config.yaml
n_layer: 12
d_model: 384
n_head: 2
n_kv_head: 2
head_dim: 128
d_mlp: 768
vocab_size: 25164
activation: "gelu"
norm: "rmsnorm"
norm_place: "pre"
norm_eps: 1e-06
positions: "learned"
qk_norm: false
attn_scale: 0.0884
bias: "none"
tie_embeddings: false
parallel_block: false
extras: ["capped logits"]
init: "uniform"
init_std_qkv: 0.0255
init_std_o: 0.0
init_std_up: 0.0255
init_std_down: 0.0
optimizer: "soap_variant"
lr: 0.00382
lr_mult_qkv: 0.4
beta1: 0.95
beta2: 0.95
lr_head: 0.00898
grad_clip: 2.0
warmup_steps: 200
schedule: "wsd"
decay_fraction: 1.0
decay_shape: "sqrt"
final_lr_fraction: 0.1
batch_tokens: 262144
seq_len: 1024
doc_mask: true
train_tokens: 726100000
steps: 2770
dataset: "wikipedia_en"
Each number is 200 + 20 x the weight over the matrix's rms, rounded and kept within 0 to 999. Layers, rows and columns count from 0.

# down: layer 3 MLP down (transposed), 768x384, rms 0.0727, rows 302-354, columns 64-127
# up: layer 3 MLP up, 768x384, rms 0.0751, rows 303-354, columns 64-127
down302,185,180,198,181,219,185,180,178,224,219,169,190,182,203,168,199,225,206,221,200,186,209,216,222,210,223,210,165,216,213,224,173,211,239,187,181,171,183,213,197,200,200,211,189,169,218,179,199,206,177,212,200,202,205,210,215,180,194,210,210,196,181,218,196
up303,194,192,194,192,195,221,191,214,200,184,187,211,224,199,213,179,189,177,200,217,166,217,204,180,199,210,187,186,207,214,159,179,159,182,195,194,164,210,205,187,231,177,202,194,205,158,190,166,211,204,198,201,169,200,197,204,209,194,222,226,194,186,207,193
down303,201,211,188,198,183,207,204,170,186,219,203,203,179,194,205,233,197,219,199,177,212,189,178,193,202,198,211,196,188,205,210,207,222,229,181,199,210,202,192,212,174,209,213,214,183,215,189,203,189,177,203,189,206,212,191,203,214,208,173,212,207,220,195,198
up304,206,189,199,202,161,199,196,168,209,163,187,182,190,212,182,171,236,163,219,200,225,196,210,178,206,191,214,237,190,183,228,161,209,194,182,215,249,164,201,240,163,185,218,212,206,242,194,231,175,201,200,209,208,184,188,232,220,210,171,218,188,181,211,210
down304,183,183,192,203,219,207,174,206,201,210,220,201,232,189,208,231,182,236,192,201,179,207,204,225,180,214,188,185,215,260,199,193,175,225,190,227,153,226,209,193,218,194,195,211,175,191,216,204,208,189,227,207,200,214,228,184,202,186,235,215,208,223,202,192
up305,200,210,203,191,209,178,191,225,202,202,196,201,192,186,194,192,188,209,215,199,225,186,165,203,223,185,198,200,204,218,194,188,202,204,212,188,190,191,216,218,194,207,210,205,205,180,205,205,197,196,215,223,180,189,205,165,213,205,185,195,194,203,198,205
down305,211,193,209,208,214,205,217,184,199,200,178,211,194,213,175,203,228,212,178,213,199,182,205,203,191,212,213,191,197,193,191,196,194,201,208,205,207,221,199,198,206,190,205,197,186,195,194,191,207,185,200,190,213,204,207,212,194,224,203,194,191,196,210,202
up306,200,197,221,210,211,188,191,222,203,204,191,184,232,173,172,184,200,179,199,209,221,237,198,197,186,231,213,190,227,180,226,220,175,191,189,194,221,209,200,183,186,192,197,218,200,194,199,198,219,189,191,182,179,217,196,190,193,175,224,182,185,226,202,203
down306,205,201,175,211,184,221,188,201,212,187,189,245,193,186,223,205,185,203,188,203,179,172,203,184,187,188,222,226,174,213,191,171,235,207,172,196,206,194,186,214,199,206,219,184,207,205,226,207,186,205,230,205,237,229,215,203,191,184,167,211,226,186,211,175
up307,197,207,184,223,191,176,192,223,200,165,188,199,208,208,232,224,207,191,173,205,172,213,215,237,229,216,180,167,206,199,207,232,196,207,215,202,219,201,207,197,199,188,173,185,177,214,168,231,190,202,206,180,247,210,215,213,220,192,207,228,183,179,221,179
down307,200,208,219,148,198,221,201,189,212,234,203,211,185,193,166,186,195,193,206,194,203,193,197,178,177,243,199,215,191,176,194,163,212,208,181,176,218,183,203,203,188,197,208,217,191,194,265,183,203,206,221,233,157,201,170,205,187,197,184,217,223,207,187,250
up308,228,224,197,203,243,187,198,220,165,198,180,198,243,199,176,195,217,205,197,168,202,252,168,219,181,213,190,208,229,191,189,226,212,150,176,235,220,184,186,193,206,243,191,229,222,170,217,224,155,183,181,170,225,208,182,212,192,210,145,197,182,196,189,207
down308,196,204,197,198,184,217,204,170,231,185,226,214,158,192,233,170,181,170,209,216,239,166,199,185,256,189,201,228,209,183,200,209,192,237,235,169,160,257,189,198,228,189,171,204,191,198,206,166,227,217,236,200,174,194,220,185,173,220,213,209,234,213,242,208
up309,208,197,193,196,185,202,194,184,192,222,192,221,176,203,189,203,167,220,179,198,194,210,202,168,204,208,167,205,215,182,218,239,224,191,195,172,196,193,200,199,239,188,216,179,206,215,191,188,181,182,188,176,189,222,189,168,165,168,183,221,193,212,195,180
down309,216,190,187,222,204,202,231,232,188,179,212,179,211,186,201,194,230,190,239,222,209,199,196,219,169,191,239,208,193,226,177,165,178,225,179,230,195,200,229,183,193,241,166,203,206,173,198,194,211,218,206,215,202,202,203,221,235,187,228,205,205,205,227,202
up310,168,168,217,203,183,173,213,220,185,193,199,175,199,238,200,188,200,171,199,208,226,178,121,189,220,217,160,186,211,196,215,211,193,190,233,178,202,190,211,208,198,182,233,189,241,220,180,188,194,198,259,181,215,207,185,175,177,182,169,185,246,190,225,210
down310,225,181,191,179,220,161,188,209,168,243,163,162,204,176,167,225,189,231,235,213,228,216,204,198,174,200,229,224,218,269,199,233,203,169,216,203,178,188,201,220,184,235,189,184,199,180,210,212,188,164,202,178,201,240,179,188,196,204,211,162,169,174,213,170
up311,180,203,212,180,226,178,221,240,216,205,219,199,171,220,161,192,204,180,195,208,216,181,194,187,178,222,204,220,193,183,197,221,204,200,198,206,226,207,202,195,199,198,181,213,193,206,208,179,212,214,216,199,189,182,200,221,209,218,196,193,207,190,202,205
down311,205,202,195,220,172,208,199,181,199,193,173,206,215,195,239,196,185,195,199,216,183,206,214,203,167,194,193,219,193,203,199,197,204,214,204,237,205,198,197,188,210,219,252,194,199,204,208,220,186,213,190,203,225,196,171,184,179,166,214,194,209,201,224,163
up312,186,198,210,188,197,206,195,203,213,189,204,210,222,173,220,182,191,203,202,150,214,216,195,179,197,197,191,146,187,198,225,203,211,176,203,206,180,174,206,208,194,223,207,231,198,147,176,227,217,210,201,199,169,195,212,210,175,204,196,184,179,173,206,186
down312,197,190,186,222,189,204,206,191,164,193,229,195,217,193,198,180,195,216,219,222,192,191,197,215,219,242,192,235,211,211,191,178,198,230,189,200,197,220,205,194,172,170,182,178,220,243,231,197,224,173,183,207,227,194,201,186,231,201,182,187,237,204,198,204
up313,203,245,192,214,189,230,203,193,227,217,236,179,224,230,211,222,222,236,205,253,207,154,204,188,232,196,186,199,198,210,224,167,204,183,228,216,205,176,169,185,250,217,196,196,259,171,167,192,182,190,182,211,243,229,165,191,186,199,168,217,241,166,218,201
down313,204,155,202,189,207,177,215,181,190,174,214,227,188,193,197,201,179,173,213,171,182,244,217,217,202,179,194,182,192,210,187,203,204,213,187,208,169,232,178,224,161,152,206,214,170,242,241,187,234,235,239,190,193,153,222,208,217,198,208,198,185,246,197,168
up314,204,206,189,218,189,222,211,197,174,211,221,198,218,136,219,209,223,206,225,188,238,200,214,172,193,226,188,201,186,223,195,162,229,189,191,190,223,235,176,192,164,241,242,160,210,223,211,200,194,193,200,153,223,207,236,188,206,210,190,177,208,216,215,189
down314,176,226,188,215,233,186,202,212,213,218,192,195,176,203,194,200,199,232,207,198,168,218,230,210,209,166,186,210,200,141,221,240,219,195,215,200,178,199,195,201,199,223,193,211,173,197,214,215,233,201,210,192,236,197,197,201,202,202,169,209,232,221,198,200
up315,199,183,189,227,183,176,194,193,233,191,196,228,220,200,220,168,177,204,220,208,175,179,228,205,173,218,185,233,172,248,242,207,236,207,224,185,177,198,216,218,218,230,193,208,189,195,172,232,181,161,188,198,180,223,214,195,214,230,234,172,208,223,203,212
down315,202,167,186,175,177,228,197,193,179,244,193,192,169,182,192,254,183,178,156,201,201,176,201,220,182,188,200,203,218,188,149,200,187,201,182,202,208,199,193,176,197,212,146,205,208,214,216,168,202,231,180,197,221,173,202,229,189,185,156,256,213,163,198,193
up316,188,187,188,178,196,194,219,168,207,209,190,211,185,232,233,172,178,184,192,181,190,193,164,152,185,181,188,170,221,178,221,187,188,217,191,193,221,201,184,222,197,228,219,168,183,185,192,207,184,214,219,200,197,190,195,194,190,179,202,216,203,209,198,219
down316,204,202,216,220,229,198,172,241,187,201,219,186,196,164,167,205,207,206,176,217,201,211,202,246,185,227,209,214,192,193,175,187,227,168,216,206,165,186,196,209,207,168,192,208,210,212,189,191,214,200,175,186,196,218,199,206,207,200,206,190,187,200,193,200
up317,221,197,194,200,221,199,180,244,181,202,210,219,193,206,214,221,205,190,187,224,213,202,188,170,245,206,188,175,208,207,182,179,199,191,197,176,216,195,196,210,181,187,194,229,177,215,181,216,191,194,210,246,204,197,234,230,189,217,185,207,215,199,175,213
down317,200,202,162,178,201,215,221,183,244,231,171,182,215,240,190,205,180,175,217,226,172,217,226,205,189,172,200,225,168,200,206,211,223,157,171,237,191,223,200,207,183,220,232,196,220,215,215,209,184,219,193,162,179,186,214,202,203,196,217,199,194,188,197,197
up318,203,204,176,186,234,242,212,246,197,188,199,160,171,221,219,180,182,214,207,207,201,170,211,190,199,203,205,174,206,211,191,198,196,183,238,213,240,209,255,187,196,172,207,204,199,220,184,183,170,223,224,229,198,200,198,176,174,210,179,195,210,185,243,201
down318,197,169,215,225,203,209,180,197,193,199,235,191,194,195,197,195,224,201,211,205,229,188,217,244,204,197,183,207,182,207,206,215,206,194,195,197,176,203,181,227,212,192,198,197,182,192,216,223,221,195,193,180,212,171,194,209,214,177,211,201,198,191,159,227
up319,147,178,227,215,172,170,218,202,206,234,212,179,217,202,173,181,185,202,168,189,191,211,199,169,193,199,212,200,177,172,181,216,200,196,167,188,218,144,185,204,179,190,210,199,201,197,189,207,204,231,211,235,175,207,216,185,211,191,228,245,226,186,196,210
down319,243,233,184,154,192,206,198,217,165,207,182,206,187,171,193,158,212,208,209,170,216,213,199,208,196,200,214,229,213,191,213,199,237,204,192,210,202,224,219,202,231,186,232,173,191,193,220,209,206,169,192,162,238,201,172,184,201,180,196,164,202,220,188,222
up320,171,230,176,202,213,201,243,194,192,188,203,222,232,147,150,188,200,238,218,212,168,186,195,186,214,181,196,231,185,160,172,165,171,205,203,185,161,217,191,235,197,181,189,205,197,181,173,188,218,197,188,163,184,168,177,198,172,219,197,196,234,238,198,201
down320,160,206,194,201,201,151,208,247,232,228,217,208,206,197,261,229,208,177,183,179,251,218,153,210,218,216,240,164,197,213,230,214,235,192,193,231,196,218,240,199,215,219,229,215,220,191,185,251,180,240,241,219,199,182,220,185,177,183,219,196,171,223,216,171
up321,161,198,167,203,211,190,192,188,211,209,206,207,210,179,216,192,183,218,206,168,192,195,209,241,192,218,214,215,221,178,205,205,193,208,226,212,208,193,179,186,208,238,200,186,211,192,213,218,205,207,176,194,193,218,171,211,201,183,235,194,216,210,203,209
down321,232,195,250,190,221,196,245,179,169,171,197,226,194,184,183,224,216,182,202,218,187,189,221,176,226,194,181,220,183,202,246,212,198,213,194,191,165,210,205,209,213,204,236,182,170,216,207,205,216,206,225,168,208,188,196,164,189,200,196,147,207,253,228,195
up322,229,159,180,212,194,212,199,223,214,196,184,171,217,204,173,195,205,212,222,244,217,195,221,211,180,190,177,208,190,188,233,230,181,178,193,192,199,193,214,168,183,213,212,203,202,236,203,209,214,169,198,172,210,172,167,201,193,239,185,216,177,196,206,223
down322,190,201,223,196,213,194,192,178,198,212,185,220,225,212,218,204,216,217,252,181,203,165,186,195,153,235,211,206,212,222,197,199,209,176,194,190,187,195,203,236,240,196,174,198,208,218,176,218,196,200,168,215,177,208,246,195,209,185,185,202,189,168,206,180
up323,160,164,202,159,200,218,163,212,230,218,229,203,216,205,181,224,192,208,173,172,185,190,239,195,202,189,194,188,196,201,171,182,217,197,200,191,206,204,228,169,142,209,197,222,204,187,210,213,229,222,198,190,208,207,205,150,234,220,196,218,225,188,171,203
down323,204,238,200,214,216,195,232,211,186,196,191,219,173,189,231,184,196,192,219,224,218,213,170,208,215,198,202,199,201,224,230,212,189,204,185,192,177,207,196,225,227,194,198,163,203,226,207,177,184,183,192,217,198,191,211,221,184,176,220,180,210,208,210,188
up324,187,255,184,168,187,212,242,176,177,200,221,220,192,228,212,189,186,188,205,218,193,206,189,191,188,216,227,225,222,218,217,151,198,181,243,194,176,195,191,238,193,216,222,202,184,208,202,190,225,220,192,190,199,205,173,214,194,185,168,176,200,206,199,211
down324,217,151,206,238,205,180,215,205,201,200,194,185,232,174,183,245,215,233,200,199,202,204,201,206,242,192,188,210,201,181,227,227,214,230,177,208,201,185,191,211,223,217,182,212,185,188,198,199,170,201,215,222,190,205,208,209,200,220,235,180,196,211,211,190
up325,225,194,224,189,184,196,200,168,193,206,224,173,194,240,213,202,191,236,167,193,160,215,221,237,193,191,200,195,202,201,216,184,186,178,181,204,218,196,217,224,213,171,158,164,181,201,201,220,174,223,220,178,148,197,202,224,233,198,181,185,210,190,223,214
down325,217,180,183,217,205,193,229,217,189,186,226,224,194,212,191,184,177,174,205,225,241,174,185,170,187,185,218,233,205,217,189,195,193,222,208,210,214,219,193,227,228,239,269,219,226,222,198,211,200,191,206,213,209,212,179,198,193,196,190,188,186,201,180,187
up326,232,208,198,202,211,202,213,205,202,215,201,194,221,183,193,191,185,197,195,209,211,166,229,222,213,219,196,189,171,211,183,207,198,189,206,213,233,212,183,202,226,220,205,218,183,171,223,193,179,205,240,189,190,192,184,198,213,225,189,218,214,196,216,165
down326,178,188,172,217,210,172,180,231,216,166,177,210,194,211,219,220,201,216,243,196,183,224,185,187,219,179,192,196,225,181,204,209,187,215,207,234,182,199,217,197,212,195,212,213,213,205,177,167,210,204,191,188,215,227,225,163,199,222,202,220,208,187,186,206
up327,188,165,187,214,192,187,215,190,210,199,239,208,188,223,216,199,200,210,194,161,180,212,234,206,176,191,205,171,187,185,212,181,207,179,223,183,212,182,176,228,218,235,200,197,191,189,204,205,148,222,238,220,197,199,167,167,231,208,188,178,218,172,222,194
down327,190,223,206,155,199,174,188,192,186,225,193,222,207,209,174,192,221,189,184,196,227,201,208,180,190,215,184,219,205,200,180,195,227,198,181,214,187,204,196,166,220,159,196,164,208,208,209,200,203,187,209,188,195,192,189,245,183,222,233,229,201,207,186,201
up328,214,196,206,197,214,212,206,190,189,202,198,193,207,216,199,215,219,198,222,208,192,178,206,188,205,165,195,219,204,232,193,183,195,196,192,220,206,233,199,212,203,170,182,209,210,179,222,179,176,201,237,211,196,210,198,192,172,200,190,208,179,194,194,195
down328,181,209,192,200,199,207,193,222,203,181,192,209,200,207,214,188,186,185,188,173,201,205,220,226,181,223,186,183,209,187,207,222,192,208,217,213,193,213,169,189,201,221,213,195,212,232,187,187,219,178,167,192,207,180,206,211,206,215,233,179,221,205,185,194
up329,190,216,230,153,185,163,212,194,208,274,218,196,202,203,227,171,210,194,224,149,210,204,190,208,206,189,177,204,164,137,195,184,240,200,184,202,207,180,216,220,170,172,208,200,160,209,171,267,214,201,179,202,196,170,254,198,189,207,220,222,209,238,173,234
down329,197,170,196,194,186,219,194,206,179,139,180,178,217,250,225,210,189,213,178,204,195,221,241,206,158,188,141,173,249,188,204,194,220,189,209,187,202,185,217,180,194,251,213,230,204,231,207,209,195,211,178,194,196,220,207,214,239,186,212,197,190,182,188,213
up330,190,230,192,184,191,168,209,157,177,253,217,194,190,149,186,205,202,196,187,171,188,187,179,192,156,191,235,198,199,160,208,224,233,186,211,216,200,152,171,206,219,200,198,202,215,259,213,193,171,208,218,202,228,193,202,173,202,201,177,218,239,193,167,196
down330,204,208,238,202,228,225,156,200,231,167,195,191,197,214,234,213,216,193,208,203,195,204,174,230,199,195,164,200,211,210,219,194,225,184,228,194,201,211,190,204,208,213,191,149,226,176,225,200,184,227,190,192,194,175,231,185,205,197,182,197,211,199,248,199
up331,202,181,199,197,210,199,211,193,203,221,209,166,197,183,184,203,219,213,199,203,199,188,195,186,185,179,188,199,206,208,201,230,188,193,216,195,213,217,182,187,214,184,213,181,200,184,207,184,203,202,227,209,189,190,209,163,214,200,191,221,186,204,192,212
down331,200,208,210,213,205,179,197,210,197,185,209,236,198,195,236,203,182,223,212,201,216,207,205,213,215,184,226,212,214,211,188,208,209,222,180,208,203,195,217,189,174,184,207,199,205,216,178,196,200,217,189,204,203,204,176,195,191,202,215,219,210,209,200,190
up332,220,213,211,223,197,228,181,180,223,182,192,178,195,250,219,163,236,202,212,211,201,209,208,191,207,161,181,205,246,220,189,152,190,219,165,208,203,214,212,193,191,201,228,200,204,187,219,216,178,174,193,200,175,250,200,184,215,219,224,195,160,213,164,219
down332,182,194,216,184,212,193,215,208,195,189,200,193,194,184,178,222,151,205,200,213,202,201,230,167,186,224,241,202,185,163,212,215,199,201,237,193,211,198,195,222,210,202,191,207,205,242,229,208,199,217,216,228,244,174,222,199,213,192,217,190,247,216,193,215
up333,231,200,201,246,180,176,186,187,184,217,188,217,166,177,216,193,186,181,220,179,199,215,217,174,215,222,228,206,175,205,156,203,219,186,207,247,212,171,225,246,208,200,173,192,224,221,200,230,218,227,192,199,182,213,204,169,186,223,202,220,191,183,190,193
down333,190,204,214,227,210,217,239,220,226,186,197,194,184,214,134,216,199,211,214,144,202,191,177,184,208,188,220,235,225,215,184,199,200,169,194,249,201,205,190,218,178,178,203,243,193,216,172,182,224,219,239,219,197,212,233,211,219,165,162,194,178,229,192,188
up334,204,218,190,200,198,207,247,200,193,181,169,173,179,185,201,182,177,207,176,205,188,191,219,208,193,215,177,212,159,150,165,170,201,218,184,201,171,202,187,224,232,194,188,216,182,132,151,187,186,157,203,205,224,169,214,239,211,183,203,208,198,229,198,218
down334,176,187,193,190,211,219,173,184,204,178,228,199,225,174,226,173,214,215,241,178,186,215,213,195,190,193,214,212,224,248,215,242,225,178,225,177,207,215,216,183,197,170,205,193,227,255,242,231,227,228,207,208,199,223,216,172,196,197,214,178,215,182,219,189
up335,195,212,220,176,209,180,208,188,152,181,186,215,204,193,205,183,237,171,201,202,179,216,170,244,214,225,211,202,211,223,227,203,182,215,210,171,198,235,179,191,199,217,226,241,185,213,212,227,201,211,237,175,196,223,209,224,177,164,175,201,199,218,207,193
down335,194,185,180,208,202,213,199,184,231,187,215,198,228,223,192,204,174,201,187,185,207,186,225,189,200,170,169,177,195,222,159,194,221,182,206,196,208,160,234,213,204,203,190,169,200,172,199,188,200,191,218,196,224,200,226,171,195,215,209,217,218,189,203,183
up336,210,217,196,173,197,232,170,201,170,218,217,199,170,193,165,196,205,210,207,190,217,225,199,163,201,191,199,180,197,186,200,230,234,201,178,193,176,216,218,202,174,182,210,196,205,227,204,185,232,205,177,211,222,202,186,181,196,236,208,219,236,206,188,155
down336,198,175,199,171,164,199,235,199,234,168,202,166,226,222,206,204,225,176,184,189,176,196,213,229,181,190,190,220,190,173,168,188,165,185,208,219,205,182,166,220,229,223,171,201,180,205,210,185,198,218,197,200,187,224,223,242,205,174,193,206,191,207,193,225
up337,183,217,159,237,204,163,248,215,220,211,231,183,154,225,212,210,177,199,149,233,194,200,223,201,209,210,203,173,229,173,222,204,214,182,231,179,189,208,196,234,184,206,197,160,218,216,182,209,198,191,202,218,189,202,202,209,215,152,228,209,209,185,186,224
down337,175,239,191,201,208,215,169,200,208,183,227,183,199,180,216,193,221,196,178,208,203,243,180,193,165,140,216,200,191,204,188,211,183,192,200,178,198,133,180,215,243,171,191,250,227,198,210,199,225,193,165,234,170,182,209,196,186,200,188,217,172,207,192,214
up338,195,239,267,220,179,285,205,197,200,249,261,230,212,229,181,197,152,175,167,203,211,213,202,219,180,245,247,190,158,213,238,181,178,189,198,198,192,240,199,210,200,155,178,172,163,202,199,254,173,218,216,193,166,200,190,187,213,176,236,222,174,218,190,202
down338,185,161,209,248,209,150,199,217,197,183,155,198,200,199,208,212,193,211,197,210,208,198,189,192,193,224,143,162,185,207,212,219,135,184,197,212,207,172,190,143,240,203,242,205,211,185,175,176,237,168,187,195,192,202,256,194,197,219,211,175,203,199,249,204
up339,210,172,196,211,194,187,200,189,175,217,191,175,199,207,203,150,217,197,193,208,192,190,184,189,172,194,171,214,216,187,181,231,218,172,213,223,166,210,181,201,217,186,201,196,197,214,197,220,244,229,203,221,211,196,167,246,201,234,239,226,212,167,214,199
down339,180,188,186,209,242,221,233,219,219,223,238,237,194,188,208,250,222,223,207,161,208,215,223,200,217,177,196,220,194,179,210,203,200,212,182,212,196,148,253,229,199,205,200,194,209,179,257,197,179,157,234,188,184,201,215,199,156,199,212,199,216,187,185,187
up340,160,160,184,193,207,213,234,239,204,206,202,208,177,207,220,210,211,187,193,214,203,188,193,200,184,209,214,194,226,171,224,190,188,208,209,181,175,193,203,236,191,199,184,177,177,237,186,207,218,233,198,194,225,182,189,225,218,186,206,196,187,226,193,209
down340,209,223,197,209,189,197,172,177,189,195,185,186,215,223,200,204,183,210,193,198,221,218,187,195,221,214,197,192,192,204,173,216,215,206,198,247,206,192,190,184,229,215,195,224,243,185,214,203,195,178,195,205,186,173,196,188,199,196,201,195,190,156,204,187
up341,233,179,205,178,189,188,193,208,185,221,169,197,197,189,187,236,185,213,217,209,214,214,191,234,191,176,206,233,188,190,215,192,189,170,195,204,227,200,225,221,159,203,233,186,207,232,187,205,183,182,191,142,218,249,229,154,240,170,196,211,195,223,174,211
down341,210,263,216,224,191,205,185,230,225,214,234,206,198,212,196,185,199,186,186,204,184,210,211,193,228,232,209,161,207,197,189,193,188,222,196,176,196,196,198,190,202,170,184,187,187,205,181,180,212,214,212,226,202,185,153,223,201,264,233,172,211,194,198,189
up342,204,191,199,188,193,220,209,178,221,200,188,177,199,207,208,172,195,202,194,184,183,222,202,204,208,201,180,161,198,216,179,202,185,165,199,211,223,222,185,208,183,200,169,228,216,190,206,197,200,188,181,192,188,219,212,178,234,228,225,241,195,177,209,210
down342,181,190,202,221,164,165,169,241,186,226,198,187,233,191,200,235,198,194,230,202,218,200,209,191,211,192,199,176,238,210,231,216,197,216,190,191,174,176,213,202,226,189,202,199,201,171,199,209,183,223,219,211,197,180,194,213,194,207,189,184,206,226,206,182
up343,207,198,217,203,208,206,199,178,198,207,204,230,206,207,208,213,218,211,191,197,218,191,188,197,200,194,205,210,202,188,191,187,207,210,167,182,191,196,206,208,194,184,182,215,201,202,225,206,187,194,206,186,192,186,201,206,209,208,204,198,199,181,206,209
down343,199,197,196,204,219,199,212,207,199,196,182,190,192,200,192,221,192,208,182,205,173,189,196,188,217,202,209,178,198,222,200,209,195,209,207,215,204,209,202,198,196,198,204,198,206,199,191,187,217,205,222,213,195,202,196,203,193,206,198,191,208,201,205,199
up344,192,141,174,222,243,194,251,209,205,181,264,213,226,207,198,199,224,202,210,220,205,201,172,205,194,209,215,216,204,172,205,190,187,176,217,226,180,188,208,203,217,179,187,189,181,189,192,211,183,174,221,217,229,223,193,172,207,221,227,185,195,239,227,162
down344,186,246,221,173,178,233,191,185,211,198,166,207,148,185,224,200,198,183,207,172,194,202,239,216,188,188,179,205,190,224,189,194,222,192,192,193,199,216,168,197,173,215,226,215,182,192,193,245,198,219,188,172,182,198,211,221,213,182,167,237,242,173,185,248
up345,203,187,205,206,203,208,189,202,206,228,159,212,229,171,227,173,199,205,218,191,197,185,243,188,216,229,223,178,216,202,173,204,206,189,159,170,178,210,218,225,208,178,234,127,175,202,211,234,197,228,227,181,200,189,212,192,227,202,209,199,231,201,201,216
down345,237,166,199,232,209,201,234,216,191,219,224,227,213,207,186,198,244,195,184,219,184,176,207,198,165,209,194,194,170,172,182,178,240,197,203,180,219,239,212,227,162,215,224,206,196,216,185,221,186,180,192,202,210,238,192,205,170,178,219,213,181,199,163,217
up346,165,211,228,189,163,197,200,191,195,212,166,171,190,224,198,181,211,217,230,206,185,197,179,189,173,206,166,212,244,222,207,214,192,167,151,212,252,192,186,210,174,171,218,216,194,207,188,174,190,197,201,212,215,200,180,155,176,244,195,168,189,181,205,238
down346,228,230,194,205,222,207,210,170,183,244,214,167,197,205,215,183,184,208,172,177,223,216,220,162,172,205,201,210,223,200,176,213,201,233,222,197,210,195,226,204,212,250,202,224,195,219,227,203,226,175,168,191,175,241,219,168,146,183,198,203,229,166,203,220
up347,196,171,218,190,204,204,189,199,206,192,194,167,162,230,217,200,195,201,217,173,228,191,203,200,190,177,190,190,214,186,147,215,193,225,179,185,229,199,190,170,184,206,200,195,212,213,211,184,214,176,258,186,204,180,199,182,165,178,194,222,200,166,225,205
down347,175,209,197,200,179,181,198,245,168,198,216,224,199,205,220,221,228,203,189,200,193,199,175,213,195,211,221,233,196,242,225,178,194,203,200,213,201,208,196,225,192,198,181,186,198,206,163,214,167,208,180,200,190,211,181,171,239,222,197,189,185,225,192,210
up348,192,140,204,198,159,203,202,209,232,174,196,202,200,175,170,175,204,171,191,255,183,187,171,260,178,193,204,173,195,142,215,216,199,231,172,242,190,195,191,235,206,230,205,197,188,237,196,169,186,214,204,192,202,217,196,158,213,159,212,204,173,175,204,224
down348,240,264,197,245,243,186,172,210,194,183,212,182,192,209,233,164,188,199,226,152,188,237,214,188,240,172,201,242,205,230,197,216,179,203,204,218,190,220,210,188,184,158,189,221,231,179,206,232,206,207,202,197,197,196,204,186,198,173,200,227,165,217,216,195
up349,158,221,246,202,210,194,177,190,168,205,207,214,214,178,279,200,188,199,201,197,195,221,198,196,225,204,203,194,182,195,161,218,218,193,206,207,200,196,189,229,178,199,211,196,234,183,197,230,191,223,209,184,198,198,152,173,175,203,191,215,143,156,195,181
down349,261,185,178,232,221,202,202,236,223,193,207,225,154,212,175,213,257,185,159,195,189,199,191,189,229,187,194,220,174,242,182,211,200,211,174,153,176,230,224,198,211,173,221,206,199,214,184,218,197,177,155,212,208,192,167,229,179,206,172,217,215,219,207,186
up350,216,223,241,189,150,187,202,213,182,188,191,222,201,192,217,196,207,214,176,206,167,192,192,210,180,220,194,178,214,227,231,221,197,206,172,172,210,206,222,214,175,208,221,208,170,179,206,197,223,228,178,182,186,168,193,177,210,222,179,179,174,183,235,247
down350,200,167,153,239,212,228,192,199,196,226,199,206,233,226,172,201,209,191,225,224,218,208,211,164,215,182,200,205,204,210,205,217,211,223,201,191,186,198,170,242,218,204,204,215,209,216,206,175,201,172,214,212,227,217,232,212,181,196,187,216,200,211,185,179
up351,187,185,232,222,188,215,199,179,190,208,193,194,203,204,202,207,205,204,210,215,189,193,183,225,221,200,192,202,224,206,215,190,204,203,215,193,203,226,205,199,195,211,224,235,202,210,200,229,184,191,202,213,171,200,229,202,188,229,183,187,197,190,210,211
down351,210,210,194,185,205,194,196,203,209,202,210,193,201,188,219,179,192,206,205,174,212,191,213,203,199,204,206,199,186,183,206,190,186,225,194,185,210,202,201,202,201,185,196,172,216,181,194,182,196,213,198,195,221,213,192,197,190,197,199,222,205,214,192,193
up352,179,199,202,212,191,206,206,196,193,190,201,209,192,201,167,194,211,193,206,167,196,202,206,195,191,218,203,200,208,202,202,204,186,203,203,205,196,188,198,186,194,218,197,192,204,203,195,205,208,198,184,193,217,197,200,224,201,182,185,182,207,189,215,188
down352,207,199,201,189,208,183,196,185,197,194,211,199,197,194,226,222,201,192,212,217,203,207,222,215,215,180,211,199,176,195,215,212,200,223,180,201,203,207,179,196,204,199,210,184,192,177,203,188,182,208,213,211,199,200,217,190,190,201,212,204,191,199,201,218
up353,193,185,197,186,210,194,205,223,208,175,192,205,179,169,195,200,189,174,225,174,231,201,202,214,181,188,187,200,202,184,185,211,195,212,182,181,192,193,172,169,185,209,195,213,168,181,188,227,194,173,198,213,204,173,193,197,206,206,205,170,197,157,197,190
down353,222,205,215,195,196,175,199,205,152,207,164,198,193,205,201,178,197,216,210,201,198,211,201,189,221,212,215,187,187,223,212,163,197,199,214,195,217,204,174,192,199,193,179,161,180,259,222,199,199,246,183,236,205,174,198,220,195,190,203,218,212,244,214,209
up354,171,204,262,191,181,188,210,217,199,216,209,194,176,202,228,189,192,183,198,181,231,236,159,198,208,173,187,209,194,178,230,196,175,168,180,179,225,206,196,193,172,196,226,214,205,165,208,172,207,215,191,230,181,219,210,195,172,221,171,244,170,218,194,225
down354,224,189,145,188,205,200,208,181,206,174,214,202,228,199,170,183,205,183,206,213,185,218,201,216,184,226,214,194,210,201,163,194,207,232,230,219,208,193,159,194,228,209,153,207,186,225,182,221,197,177,210,153,198,173,183,207,206,169,203,180,198,179,213,183